Weights of a small GPT-style language model, trained from scratch on English Wikipedia.
Size: 9 layers, width 768, MLP 2048 SwiGLU, vocabulary 32768.
Architecture: RMSNorm after each block, no biases in attention or MLP, normalized queries and keys.
Each number is 500 + 50 x the weight over its row's rms, rounded and kept within 0 to 999. Layers, rows and columns count from 0. Numbers have three digits each. The size before them is the row's rms in percent of the matrix's.

# layer 4 MLP gate, 2048x768, rms 0.0321, rows 1867-1939, columns 576-767
097:540550449524603461507533494454449491526500542514510518491507535554532478472440474479497504533460467426474542511537562456417515459400494419544452621598461426506353480543544447541439512515516362508502546473477536471425483525502458584449603473478551597533477448475479480535536532420423470466526510526495419572535445560451461512442488494479482564547469470485450527543598540514464496510487453461409440485421493404525529502535489581517549513509491497563580424549394470440512475470605395503551414465580405524506504531477440492568514571487480525514540475496557501415567534516472464496
091:438485537549595496510529518520571487493459531584570500474500422666514479513553506437493469476406508532461532504495378467550415430486544510532527514515434490445502480490440520484494497495562542597475498515556544454549552470537490458514483403474397555463585423524537536540524544546501479463494465523436571488506536432602499558465485489536525445439493509489449463507473465516415433491535464490622535508467508522470566482497498469464582536527481514496475417464509517485555489648514509519541578533417475514396512498446495514531466505460538524425522443516481544419448542474616484483
091:492485505512524534515453602443489426469535488525523555516500472517480449551530598456447517453459503536406487545507465528560550500487533501516458513370553475485493564484426549527491611435489549492600619464497428517492489474570520470403592538522458433554523487513501530445542474481429517494419471583533481583542463424466532494496398593460525585530564454582481501482497517583478516447453510442415420506420400494484548438386553563538443502570487466475486499525534577440590554439570574510529511571552402524583543379518470468574556510484476525445448542453508559487477517510565517458
088:491512430585396506591464480401519424467554575430465519433543524502499457530450519419469430561539516491499558562576492506511436466553548500589394489526475509501540433537553454468493431484629544522547474467481475426478533558445498546564571389461531474479570567453436493498478446542483562516493498515532579513548585535428515448568523510554436504585487566443506527492527468538536487449437478486458548480496591503520485487566573482492533515488533483548463543407518523455500475516613519462360452506471478538449509499533515509574443570415477428427518444502481481428463522554461570489
102:514468518452458537513447494539444422527471505549509588392455547541544446454567395542509503486485533467525463624483417480500451501498408436455524524508404528476411565537531463460493473502598473408474482645525461522478485449481428486514518476591640512480496542592478496489458455578504432550473523483520468506534500529411553466574480513552497563453522377526409496524527510483467498522461428417479475485423500490530552549496436473561523516405495576530522499493424500432500475428474457422510558547473567441448492484541413521475537501451454473483471502440495520445458528659518490499
106:511483610465562479479504476499443507525564398504531587433510573559472539507499453337477502535533466514538428464470496514447497478414515513537534523511478502459433546480458562562526570438492392488442547480614564422505537499515464494506544521437538644461556506470526461589491501538468507452472542462566553547535516492432489493539495489609430571479549544536656486513592441526516445481495545561565490486548408544475508495422367536434528536449501491509493507475574444526415526443471520503371462534512600440561487514467497440532511520439460560572497477488505545412558516502564512485
070:531425557504544460600476485506562532476426535476487514579436517430519418516484558552486574541573415428512454494527442480589493549600512396421494507477501559482590538364522488471464538450496450521460508509500464498450425586480493435522506490435461523558513507518545473497508554453489561482538593507578488477584454489429440586363462469535509543563504538525509528527420448527575559504550461532586501440528539550485535499563564486492500508547531537451488515561532491514555532498631436508542554493578531431537454519469544455572525538472532565495527474500463546532486496560550577468
099:539530434521505473409512473459590542494469425548437436441449494438506457509543564510502429515457463569514611427542505516593520533460522485514595546480521458559422451488509637500535557596532570584531515476524538493553497472484419487461497351432483629469524492443478462521531483582547545498609445554448555492539502454501508475456494439467537479478476564486565570459559539531440463560448572465490423526546469534546497476508488544462482442496506477599559588512558487604554492475446482488490481443547538509473466484493453550521466577433451427427489527555431561475528457479444426481
090:510393415471486504483479495523511461487524450503481550479473380493527444532464475563456504559455458458445564524497509490438522549462476487499561564599527524590535531525407574537511475436527661538505509520456450577471462580458447509415464435526517426521556506525571449535471469570526586502490490424526488476468459520420475556501528564460503530509502429532578514523545447549531448459463441504518544448521475486524504477467488508481512490485585555485484552475519501521531479374513519474468503518563528472543469524561554480546467498483426489535574464453480499497447487510541568416
087:545411484449477388575517551424476508505577563484507501398472489475477476412579495541523543549538513481567510509508459572480517611498467489552568421522535515499477561443456506424506456496477547539577547465464527484459461499456541523502426480589528548530479494621582574526444500480489485540500566457491517553538453491455409469493466494566424549453528503538480531466521453400504494498459437471493427529480490544432449511504524540549533439446533507517516441495473441486516474519476562464482433568608469553481550385469459526563487557347557473509562500503554503544509523393548477580
109:474497517494460462407596546503476483561473505426508522479543529515483395445517535533430537455518577551490442542518508515517572514463458504541441484442489443451447577542525435465563510503482517472462498427471459501412479449542495489494519451445499537570491515446616511490482483478501589554444518595476384548519461486509476464496468465512552517498510524556438472456503492532464607514455371512504513514375494476572507521553564616552435580505493459450570542455519457509501448574487411500547443447450514527497356505505405535462435532495423473474414538525518463455558535370512519473
108:462479456536427439584435559453436431474515534597490483484455531492586471473429514610569498457500564415497535506432501456626492538504516443464496499585424447518575583466538493466444535502517435531430518567472487463414570447475467514477522567371463492566423497474432452500494585474535440550495404522470525502421530489547463571453478527484547419548545550499544548582418482502468497520494476545445543492560491587519520525581542447499527504459463497395492487407488474628460486557545445598559540479484543518491521514468418519498536444606520504507472398483442389530524471491419475491
104:463530470456549476466574544428538443517508460420425470566531501498493553424569527465522524473541535490571586513533506510442402571487477493498489452480553430522410508432520476433508426497466521577481523567458501521516441532471429489502537507497485314419496470530404400398523512407553462464536581482438484432495498468489481565580483531470466453502498546516542436526443461536481515553515557527487521475510520500522510518518463458558506569473574555521433570576489551559528495407475472469433396516584450507456510593489550538542537511449483456488537524492492530465415524447541417505
100:542559497480584480490491457523459463509501555525500602580503568505480494460472532526483533462493494496484470561437485553530482510585541434560458500478499486447512492526465472478649517480494412481510498574476483480445497517492471557415478505525513579507607495501633549477535487487481550559529467548456548500490487552443516519503541471488453477489484525516503514463524433503485507512438558461561547528570491503550542521558433595536425594576509434562454486500494499494428505391588540451425535521587516568439460431416555556556494460511437470487544434540411479443512440525574468455
107:405598512533483457492520535510485537489483515522460483476513589450459550495485432527487526556440545539515530519442527546534571617534523520565536511627510505520430568533579489456505545457520519512537558561463510554469537536492462455518517526547427428535590499551450464560495490644405569452463495463463475554378610510583541523533520498485404474386465504518530439502549458495463580527375529482500541540464489416433484510462433597517479581524481421502476413528473501441520521483557542505486510445451434591433412600483495457500523500586382573469459510476486506483451429550481543581
102:460417543547423530507452499512534503477567570459435524435487540579504492525498402452497561530524525479531498532508507467487500457554549493549522441521458448524424540489482617574453409592525524497506492519472540506439517475478415578477454649512462552533545500576470481584426534513495521514506502495612542529476480491451537532438478532557453495502539501515444510569524451486433584466487492511464509487520476582480511503601515444509482554461448432494458438420434467527523416461563501469474600585508527474574542474457523476509631409515566394482508500553548561548583467484572418472
108:527587425498503522496569542458517482464513485496486570438461565408489528482528462531480485569485588604509532519497515458584521481495548531517519456451486473464431505512522582492544562516550505406574486578482509503624507534559520491463499475534436529493496471485424459574470469426556478469447463464479446486516519600556441475501576461436556463476463506450463509468494402473448461524559453417420547529428516532478470437550521585543499506516588489454457589530367437526551511526525476471510486482475479504501467473510492489486604478393620386597418523541526461476453468520470536523
100:490428473490612512493512490431528518628489480493553507498462568481505515563555500531506433444573491556405538454481474500480475613485540546463561549552535543511523475548515482649491487507559470494562527503450580500569390576545463650546525490586488528474517431446520494460560430505443452437441452517524546530483500395471476526545553554529544542541419519526492421385464491534464504564595443534507508437556523466511475497524499537416507540531517521523476428566513433415551480468558533412454446523454448454571541516485520451540486584490499465488458499489486469470435451519519452453
100:546436488579439550509519533509549565500529506561497509532615532537487449465517522485519461549481491508511538539625550510459543503518514538499509495535505595526495459456424507590513431558461560469449539486454554514482540375514415532513511558497552445479508521594607427475512516452516464605508460503466425507619557631577535522482504487519539536485421494506415464600425503534486477544467430507502505532521578472552497447509514450562535581504467540642527517455448489467589433556542494590541430527520450549502591432516472527548493401489482513449483497429553471473407439449529547613
097:513546502490426567431572459559460438518455492573520466512494470470482552549470412517480568394581427377471529475443558513547541455534514597441490486387521494564495498520522513486460420524421442507626460386499479435456438481529430460410513550489453564523503552537495428529455416552463403520480542491458493445484480477444534443604533485540490621453416528581567523465481609441498587574569579561419526556475504494595411478493575513425544477499472454509484458485473470481480570505521596512558510496512476505609524612457544392545495513466538549516475472517540401458546543539471383472
096:579550551566473611553470478562526576506428501458507518527415469522492484447633489489511489543470453421446517497482432533620497568556446486503498438527547505539560510484457518437521478438518399502538506466422470609543459542475467395465517333481491546525455574457543483445580546591542568437465489477437576445480458472512593595480550528536478624443592438451502601442499519573431429580528589496486541489476475387459599500540541508470543343505429455536517521454604580508577559459528528566399559439453525496498488493542499521548470545467480434503614430504436546489429482388461500482
094:347624526443494501525544416543544532581369449565485461515526556496523652516414503569469520524447602450571540413512440576527577583482590529460361527493496546440533439546421465493466524497512460505490476506528526606570532474542505538562557518573423470461542402515488512376482525475521472538430512469524521564596385564416540510516487457527516484474470459460524499424610578592465433506430444504521547463485534513484425476539484579487543639521447435453493530533399458503495470519466470520415526564459468453601552489458377606467555468536482519407531533434499525561496506512590415467
097:497421520432427509525466544458476477501478524513481552547608442619604494533507548496475566557516524463555537445493536479477411440479517539565436485599451497524540538457539476488511556476532507446453449548462430545524440529521476510463552349529482508483318492472554477519481478544580530521553532470544464545533448462452506449545490429577459561412562457505469512513474451437476538456506475547514479418509521465467535486485464482456473527473513504457497539563475514528447473522518465505406530473519388473518488480455453520486492504529399522397512409474512505603583499454476494515
098:471588559567441462470598492473543607553489549454465469420524490581495546504540544517462518534483556481522517530547527438507581436585477438445452548450500466501494447547414522463506533468486568465514562508494411489469423592488458499472507552531572454536451488454578452407552483472398479536512475471506435423546427481385564440476514520471498493516495437526457400482427446468463506473497490495506438442479613452462512454535559533547497588565529418541415568430531492438517496515522383494488586456437516544503535568513464563459386464621418452520366430537326538497444467536498614509
104:515586529547504602453549520442450436556536427502495462536423478528581530524537515498587517548443506528498545430474498411560463537412419489500541501537487478493531552430512566544379509549398397492551443517502515538519543526495476519548415543498557580422547459512625462495542520487517636514493440475499518521502482424551520491530490525449475406504442538508479598479553475571532537547525571498504483494465479483484498511533451536503508536493474533474528407531549548530421519542519492501451342475476444520551522510476579571461462425503477548497554595484526462545581449484505535510
099:451516459526497478540479505515384537463476473441529499452474484466553535563446441543409508474464574574555516408519468530482574521504452494429445483474461483538440607460583522533470551511578499457538450474512613501491459573440435502563518477525513446551521478411473556538465517499436574489548551551493425503518472498449477519488501503545478418504579534490487441521549557548502534549562605434473495491461473461451552483555429545474565477499524491469509482529434507447517510478499493454472558519525449458505487554443498545379458472556492507487422501443467521533439471488457475491
108:500516362481568443489396586468592537540528398451509514591465485596441500521480535491520515476469508485543462534431587434437466492558535458528519533426487496527475519535487516542525452556462600568589478512428477552500571593484581516511529532478473470506517450473501508464586486573530579580490524388494393473518455458578455479512484548519471410488442436569527469459469512481538554512582507584488503546399437546497557504454561596580465489532545505590574460471520461480513483465620447525407524473436505452509560544495509453498567489533465413494569488495462624379444481470454493414
098:494447615490468530545508498493533516533360483404400535571476514351426512517508435524519532383554501422505581458481547434556590436541508437464530490481566530552514411465477509531510513460521441484461552473320471590469505483433461484515545557477464473468569487428504474483578479476443492454486533502579543483536465565500447420497488436413557515478465580517451491512528532567399525510553487427444400502452488539525484487343442517529494556502579473453543496418477457479528426531509533589499505490485397539501467547376522491528502466460596498603471548494495571414382457449445466511
092:395497602537571544530375499504511493408485526626430461455472476564543535557498468459504517502541516498487559527505428486529550423449569448510441491593506559497501488461524486569557534499414528462491563505558464516504459483464508525531504456596533465469500568513488389527558545538451512470556535547471402475387481430543635556544460474558504447508602505502428550525651453507531490439480514546524482493549463500525529515480578462508459440541464449542491495442462512486536510439508474470569493461499449438451580516465439572529487523517508451469448502621485508518488494432553480504
094:524657579572497499519525605530507528561484526655459529559485435397537469521511508437480487546509573493537489481469542448596501470434540516491511518492538516505537451564481461526494486494557523497512511440511448480553552465545498393463575486548571442595488517534524469532510505500500512472461502451509523475511511554397462556501503470478491552581568414365452475446506396482557513508535519501448435448520466478470519522407580391442383510511502370483499551459462523531567543654544464521508545496538558510481528473531465580492557517577394505520476554488476514459550508568555495428
108:565494548473512461439531581447479463475538559470628548373514365423511499523516493455531509421448428576508435512514611518531583535467427553483472531533685387514463430547431584472481443551571514492376557473449503477455441511461460425558485457507493535422517482537473574608486508451498479530523509494493573535573535540419507572426507498553552656505487532536548453428517397514418427488557455481532433528481456516461543489549585485518511525464402576514550456563482436560456532556540538482537546494446501516521536565506517489615465430590497526482379521397465529418452443570491521493
095:639503552503496436544523516523493559476536500408516435580457565632445394505510466538488576557518466491432535498487477550535547500540487468396449611493520526539597570531500514559460497580526468491571504568478453423491423523510455576424452614600435526484522528486501460528516545467552436567437487450540494506571458598485547587504422512526480419549450582526536495461465528527527502468448469456492491393579479534517456452482483473489520508501537558544465512527529480451448404486599544627428570485477481496530483420459494491477544435532436536462487571504436489483521523508570410490
099:478478448491579436487498506586458561596543532581561508392504552599524529514519523462417431453494506508426430504357535552520553546531484457458465518506454590538592459606523445518481543411509498527544571488481422549599518491526455501525490638488516518542449405417527498501488438451526506505480483449520478519541478515379477515550600539404543593469475510518540490484541477565512532559458529488585496461554539582542516443474520578470466499501482475541572503557494493444475520480497445524472512442432429539468528508549528512567599456533532502503470448501491451404572483436505447532
093:485487540469556487466408446479568374539589423447537607566537473514500470474480440490572536531581502494477538514470525486503464503535513539418565504466543466458564407537528484484558483460493493469447552500472509516461445505542427504489474446445492499529481571538562531566436429507506479442593504519532565547548522371487575546414491432468509454514465533470463418460486535532472575538477544512521504426461472440524522414570524509558509494536435477541471465440458510526411455570515473498410556571407467446489468458473486448588545542494594481439467465536508486562441475498479521461
092:505545542346568439528450398434510443578515498465445499556544487502472572475578571502465502409548514585515505448428530559445436571466560487554454425534481541494470588502530471490439453452510580480482478497447528672505588520454491437473560530500455455527555502463488505406495528585571532531518556504487580498458468485357461423532434440609503542469463549543396532480508492507434543454478468490537528506510504586520619528606483544470495598507442433448553493423488519441453477437549496518441510523471462481487473450577500480470463512561515487489403526488432492520523491400478474600
103:442432550563483486577465457421609508491467523618509509461445631579461487442520507559503569438480619554502505474509511513589512499440444469587460466512443523487539539566512625528475497467527475458533518530474430485558498477518478498451405559507412487562550531471526506477520528466517504558438498425485547459472467461457482532496483477529491503527461477414537539547460490525528457576505562500464490521493490511467434488542558473537443550474454519501451523437529486529554524548518488544534529380404505590444567564510444434464464485473550434573473605442493505511528451535527483535
101:403541530402453589431563458489452428467591533509472484485574556602457480463460506480430540536490518376522551523438464453373494625503463474628553451454460460437579598467445575499474573476507476556501443422580569489510605504508452548463563507472495456463474508523469448545514561499521492495547450565398446509551553418507506444475443548539467468411473532497511524506457530510533520507562615501589431504580468571439540470557515420499566509459436535574469529488473524435375426536548457519465543506605461609459552533488536518514443571483527459510526482570535627469526471505558512565
105:509469478459458548563466454464466556584504477438433484452492489523484526440485527489559459479497409575584571564474536544526561451485522396437520489582521549465438564512389501500523530415529504432542424487457485519566525591515562483505550396509461555542404573488544550413510440510490497509510548573514582454560437510503570508483486534473525711592546493473525618505556547460377460482501444481519538479505590441568611452487530497509451498471452542434527413543532464498582511517565499546539443558450545540493463527514487527565447492551632524505477429519510421474424533555520533414
095:527492484461458415363516558611497526557490482618494506516498485493586547583475504481520492512524588594514511573570570524505533533550484471599477501456482500504511468529490450460501498506561628525417461427422489487484559476541544481532514494538494512469435522521533562556493545545524465496529475477480521485537486513544474578457592530644510486439425573460558554489510462494564494489516437436566425550514471515540565499511524525472547515489504535488522553475408386517484537470440553462565444512474592496454472614500445461534548362620496494505480507511483459486433447534543525486
105:433493540440454444471502531469546454556480467467461469503518602483530570478566480618578550535503440461584497434479459533497552473462502495508420495509559574482478458372454508495514441500452548456459456549552472587510525516446592551500530499481529470456489488499474478485434523471543593520462483389466557459502490525499512569531459495534407460473544470415512479457495463462566525538552539488404550517444489368497467404521519439599445519493601517456411512476511532569509472508484551455382434509522468629484527526530433507471543509574529480470427497453494544416577489384505486489
091:613521485529466509432520447593485503584543505610490481506510505552474522445488478461509492524477526463540544532491531555508468440504419572543487472494514392371557522520471524459537504497469545520536502537480567502474514529403459570507487551445475511506576556520411568470553502499501528518505525436517528456527450465413567453474487478523465486554498569484439561439496508438603531525405451459532576513551552500562473525370554558537529580545530567404524549497501497584467531522470509479505475543568507491549548494496499563547403499491520567558513491521423487410524485461583574574
092:444510568488504467560515425555626545513551408522541572484527476530620494440530460428500539530457474431549375486440451547515502445519478502442467552523478451546453519506464531487483566484552391436595452522538460404434529551462507473538517508549499533490458551455445562467572520463483534492553493567533577536476440525481474501445595507426532482490497460448499499549601470473486593557452559631515575464581435582518540583502568470455460444493597476478468470484567434455465477544483518573625568482438533484480537462471542547473511467468510487569393464512481578468538511454543520476
095:442516536539581520446486499467388590536526580547574447601483472443500582513423485521434494448413465574532500595480510557552574429468516403411461579475475547453454518493562454542469447506470482464568520477449449556578429455461424583529552456459439599454570471494574514522535457396544474535481419488546471527515470562436450470561491503547450541520550466467514557430491562487595522542479373447513499441434524553498530573565447424557496453625447519498517488556455547446477491502488524507482498562496479480564533513538488472451626384524557510508539473490523405486518593555520456488
097:489479523473535603573550529511437559499511503492505571428523513438366408555499535452469507469502442499451485501566393444608644405508515516448440500526482486542457555448496474565535468490429480493456488469485484455593501485459512474524595518539438459553378491606577497500467580511470428543473465483502586537482421605548447473500442458480598536467449538564578450530552512573469485476490433484458546502463508526614539449453503495507492525520501463488468587465382537544474471509493583540380426481426445460475514463574467484506477503536459444583438528504456510552554530509586450557
099:543380456538534492478504541543471489502514502483397517464511598553557518477466484412511457578513510512523563470495526475416445553514465466443477518605514524517454534464498469518461530516465463531512569381493453492561546624439475585536453628557558423493518588464581530458495432479465520440446515560519523526562451440558503527465488499464486509496558568561566498496553558536621473523507556518562542519482515551531438476464441471567534463514504531438516522405493548600514431543441526534513510527507569447441524592466553487473455516529603515443653549453534441567589530487465545492
101:530568513467534443613589451440473551523483367513376482507497515464482475474488476399511491509599443448478445577505500487509444459484480500476481499517534465525579550434462554499504544509423419426557503522498436486496533549480465523516453503497454486416503522557465498545520444570441486489492513536585478429503536603565525494546524486493582633451535584504559504425476525533543401499461430496490450454507464494551484483525475470575441508493460579427498456444595550517574536516474520542536455499550544420472440504451532448520495452544552461474388591472469480513391495461591521460
095:502527448509529521556571497496544624522525446506443564486490475497600594534570475474461426500519451495510493475410489502521433487488496627424486505411417593517532525494534468409510557469469479492498517516514515471570372548471547507377477449498382470478445539476519470583529374474504477455413454496444563478479414469532497607508612553477415497498492516468497494549444513507417488463416393492438449417502430581461577443442539435576449584428523497386405420495538479451571431559451481445512531532495516454379522508484578540483453542428516537413430473450490513499532486472499554477
102:545576341515538502579448475435600459512503443529577441479453540430507491501505549390562492422505489491429467539533418502556524466465475415472445476559463614498468516557465511461556560459522424543477483391555411556492457498472390490513485411475411395503599526508561496518460523539467481437463505413523465476502399622601503508516523513584544480568545559477478503546510431413440519533499497441419517532516641492594493488519416481551394492471503539545531477473537493458396389523464550489487431567612429484429458431539457462490526561525538543528563552451474426485485464586490546510
100:442429508487457523480498528521544479496486515480525487512528577575586353515440464467517481420427531516612484552460469457444486467449423533527521486543500486483599472509535454531534416503541451510495451480523494571550534458519514552566560438505550530557466510432517512505493586523423499610497464399514517440558494587547536506455496518501482509529562542517498550484438486510580441522531516580475520543516414445404548452389468463513503504399432456409461539517497523571534547567449445522529481477547519506514516500493478513522441532451467477596566573563481452399486617494568472532
108:546507569488559486572515435523565565452463445469585450486444507422568530524491512490464555520492473458417519413477424472468562441479531546401551465598637521505442516446543371502523556453464512545537519498600500542537491525465510517524566477526426516487410610400532543494385553474448485662518540616514595511552525522527505444448447468494512460528546460502507491510459504508447522505506527439432464572661451483495475566466457507463461525555570362549455449560504530510553581562408485570479504461465504523457487509530438496456526565501566517417490543486462552438534449497513481572
101:514432522422509455432569459430584555369566594668497541464535497619535486519554485495497463488465510452510540461583516455426526397511522493444523448535565549530481457512500525477493380512501464546536394521526415575479533538487506512451451437479508473517468542453467515573454535449445500416494481481419607533435512554466516490509491477500536566477440461498420500520492469477552499565522566518487433521449508505485454514462528486475497478444480603452420430526416461517502495467482484511478407505557504489642501416600481478469511406485523411504538530495454468576524470433418385476
095:552577621428501521489591516565462480477519451487485450495487558457586497538533568543502564517474529546489483580404501464493519482468491507527546504584522492563434467556475423558502454539479555536436573477506547511482512591594537534573557457515508625590483433535529525446472488490505549568427566543466417443516448516442575515488499482585459582512453442430492509523494515489434545465486549445447512471557539470508508568560496551459511505559505418473518474423498535545519519567520485575533528567489519424525436499544476503519407400542481383556465477581472441505543460494531493466
103:529490504484538562527583531458535516478529535606486495489488491592530587463412593495466572527550451498449607434532488533491561456544506446483487504517544468640499473493574367445478506522491530525487479630543493438499454486532531557501512477358516518408431485435435560454514458442461517458470562504548544508553544507411644533611537504532442544538503433476509510516487517460480487472510533566503517435591546441541476555452507495508456566546451487442433523562491498558457520462469456450513567566528440502435454512456517466453532527529429494488490556570393537463538488436510411490
097:495490542559460435548539514549522386555459493529484548524508500547426516527513468615553491503463478468469454484467497535474383499471507526567509458438541509528504456593467457448484547516515444530588531551586524564542595563473467488499586516533543752631477498472586582568511470471518462444433504530447456517495375512498478559440445497516462511492485492513527522463585472550535467478484527489510522502449486496542540507493566556570509456625537511562537426481475491481475511556466425552453459479466486541456498461528498389476377461516410514420435569479454479577520533463505450531
097:460529565484503513469518528492462460464484541614384509468593526473515483346480450523472558426467480523460457519456463506572548531407541489491411576484422489496539500591470541391544636457500474480515506444565512519525502416525513591482491532532424470499437451461415516517522475544437532521484446531499409497448508463577486539468554455590527499505439478443458432466560549530473511498541482521511547523513512384520493543452500501487442533491518461482490470537500472523451543479425489436509531530453499492574520448433539463617550567536444511484422467451469499504424530622567533464
099:548518332535555530462562565551518472544544485482556532434462484406527469567525504519460567520495451495556516483498496460520611479525561424583504511577543520650623522501501475542455521458455537485522511552513567514472505553523423518416437516511553523417644540467528421483397445595557574519488537487490501501529456512529573597525507456522598510512466465489595545494564489561588469491495489506534539504516422500554470480439435476492427468487587593447450540530539506448485538472552414355452555517521491496541439535522437461554472573504370506586562450462442509466392559507435496465
102:561570451468427513539422463443470488546435503476543582538460530554496514556423566613430489449426572524592652470539534519504523522495544516461542517584480568457512474488470414533494572480488496457536539522421569466492446480535515469557510427524458569502568459371497407562474495541505394529505472472447463484499524361416483470577455537504503506522430503577556567517502556553480517543422509446504471570413454435507438529429551398508504468468490484518471497420562510497560499479525537537439445476521536485487477528504535423452420533504577549379561514598551519394550512407512535560
094:493537529488523494522413455407557514557541528545567433596446423415499508523564544485514536534525434473507507476519530514559475415402439532475572478543479421541425439533477455466534442411478515481526500531507550463414463551520465512587577514497560519453447569496489506474540565457468563504527463550563474406486380480516454556544490516540459495415483509406553477507536545552476543478482445479498524554520485386537540517424478492573471486620485573430567498593429485484513546420513497500545549435624464497440544491421521456437549557494472479452530535608471634474536438451432505542
100:465428593546486456496436492454447495467484512517517491506498512460538468522427491395518459511465502452462464478520503572527434524453485462512387512498517521430500448457551520429446549440524481507499499502468538469442467538495556435428493540549477565563362427520616570453547535507544581574506521493515481506530496519495543547491491483566531514546563461498491544483476512446466421508497462392543550574520469531528601518535500455516560419522526512500544476553404577467530540549613592540485557422512487558440537513503543408470437523539471480522394458362479443525479525529586479532
093:479630541457537551499551500422515491461532449464489535602492503568501501559474549543517503471509481516499535478552533461571671511503562547470513519497444431494470506461471420493606491550431543496486475470406408482448483377516486479567387459514460570555568512527634550526432494511541563499395436549439482517548508495447487524540433614495479507537498451537461518370532526506397434480452453501512497490525509436565465492566561454435503479555476533491491443501545467493458515519424488561534504528447446478483478558424480554573455485447534452532537616561451481542424599482521531546
113:557431527641473464558465510443484491503463520611520545573521504551525552490462498501456486443538500462553556513482518522490343525646540489448432508505351435494502420521479529464511486487521524532589483472472474575406453523529555493461459519554434504461541486574457476426466478497559533474542557487587502479455471438444502533571468542496497557514446534504511529461529522480479461487527412540492558489498570525518456573516529480424491475471515432537510484524494587543485558605529433423510470449579540512654530538503490521495456554474406414539538520552521492517565506513435438463
102:499538627447484562557394418518404467471586433489590649512466436502402530379478536467415544563565545455494507553498453549464518533428539544603506448569620535544448417455393530386526471530493512441352501448433568463566487492436479419520539525495484490452478548499446511487493427391520526519426479480562510526461561412471472538406507500507491496502480483508527423479452490517463567448520503494428431400503523562527428527469466541463498426581550529472427594438555526510518483433476552413428651524491408484477516515461467573505536485550462429570472460563489527557456490449500538470
100:416511500553487428553510517532540534564498363461447459444518494557375549575504419474497452517486503494562554470544553461349452557409515576571494512506481425538480530613481512449521451432465538509422512565463529416452531399541483466502415486413501507497584572629537532405470572547495461569499427544462542429584465524440451470554524472521532465549527581437455456548467525519488513407480497430598554456493486547505498496569499542561487538544520604507475528540534600477479506497427483545468512457574450530541444550399512495569478468509475574359559529490536444505564467491604487563
112:575465510535408511466440470572525521507512508473484543493544583539582398394523538510499514398475504502550541508456510568558470501517507477501487546487485546497544568533595525484525491499510397442567465498510502492418432464543492551527445534498441497438465516449544472546539531459570505426474520501469437474461527499541501467560471510533469448458446520535479568455479530449524475565600362492536498573450492487472486504391521464366529554562504526555496489560464463515457575422553557553459493519565445440532429490460484554534432512425501508542512546464451493541524460458648452476
100:469465546479545473532557547439542558542485569425542452507516561501486438622507515554449477500415562497478535516550546551512637525482478483451531456560496464541462463551476491411567477492384530508602523509441487448593487553461515614502455640470506561441508545506453391520496519546431570584536498435461502542434497462429542577440459633494494490443439487515470491478525426495436428538481493505483570437514521492477440548421432469554442483471560465437512492557449562453547473591446595461504453443549477522552555480427537488500420585460485516524425508610450484466496507503517421484
109:460595423552406473617486441459445456540536492427494434437552596529526505426470608540491511454426415489457520510469488527459496530440617536455463468584446438496537471510594513522431386513493535482490476482435589534533482500508487611557529458497602501535492436512460480489374456465521466489562427431456509527450455533538479571506506438459501483499497475510514471563535520544530454507431513417461581395459478538491537436530502495494423488452476485536449519461492534505428533499449525544454507513445592436437440539408475469531437541523424481448538492497530489495371492467451467497
090:490500433529504471517468533558445518474583547437522529407534598437499440485535514483568540431485427535430478531458507534516509513493593518463432450432467526531619518473503469455530626540469445513500484518459512426484467493484410552411521469520446601470472426483469503484489440507480601518577442499476530538548565516506459530536495507490540473544510476497450531551462470448470484439490510579551493568508517419505552462398562424527531553423531608533454518602460441530525480390587553465514487493510518468490569616511426459547527595510464569509495501443413464573483478452546483429
094:586528476464518613487550499447567477553473517547393497448519478580451506490537466470414516458570550470506522521459530494475487519532503488560526541460525564525563610625514550497520389456518479442503479494489407524489567473519498415495532439500534563464448543532529478497530518507549566488509471512560487520500450540569564438452611507493522456462478525453472500495508520526525442425606520543457495534437521506442486462705597536544444506501525406482455512434456489515490566474550517518443563516475506456436490467410577547480482443517483489445534444516517467535485534519518492495
097:471491501532445526518575455493476507538608536496541530525483603406509454472429545452498474504487499444427520528499533540439556478514518465608597534520485535448447476575486474588418543647545506562608440540448455536554557512556414530405512548460458481472487515564486541624523495538447516487423497488492396477598473432528494477485539520626577466500570511620547481469509533564549517490500507498570491533498447560479481514496367493477570516463499553511506517470492503479511485445540491539426490514543486440571446582536563409482533518500520423552471530455486490512486530447487443596
096:489491515516526508547497478570516600498440556501501566460407469429538623631463407531474478474559549435455528435580455555497470392474516465534454447464498472536464592448535433444477470524459532403551492502496575557544515517527531503455521592525490575466501434503597494528457389496538520574466524544403571505552546555528513414515499540558538556565489421477558524523502471424434434507534492460464557546511539507482567477545537651462522430447514514515547483493486448416582423554494528545483561389483542564571556492528375516546587541511456570466493534451480615443531554521504511473
103:448547546419518452501595496465490524518429595463641462481422446446472506467465470507534523547512534478511514435483429449441544494473450528508551443430503482435530512478488501521444575501532514569507522523441471506462469455537556535589519601569489412400471476549463524490443480499505526464522514387374555468540513462452521526526426474431518421532452570456579490476511480391417500575436489508455472540510450475462542466435512515530531464437454552407487495505452498511556562554430473518616546493449534462459600477444527465451558594532556499572498561526463536445561478462506457483
097:558489604507492519521614469482486482531549387496467435498602504490423451467583504496555454488499399419495532525456555457543499498451499448473494516522452490460497569540547526405493453418514539479495488564472540420471528506465571468491510471474484412457499559502507568520504458441488480517519378586401495492536525524619495511522495433526466537447462538409504543435510521442454417599526488545507515471404475487514552563492521498412585478514479446565459487435463503471531444564517559465557383457625482445514529478557540597392438440467509470481515519417434430457526494493447557549
091:575482407493446502596557549529501522508471612428515562569579545523595508520498576543485527577485489417456539545522492531555507497548542484475490432481522501524553567436501497547579504492543559422511491474436473560497396394458488558461493354473571554548495512467537507444470519442541479494548531546478463515539501410515505380507428471447461545485521516537516518548576469544535477438434425568473471463463485500478521500494534459416509494534477528584500516441497439538513542548503499457340576591582398488584471431593509484569515453478558540407450545409487434518407560471460458530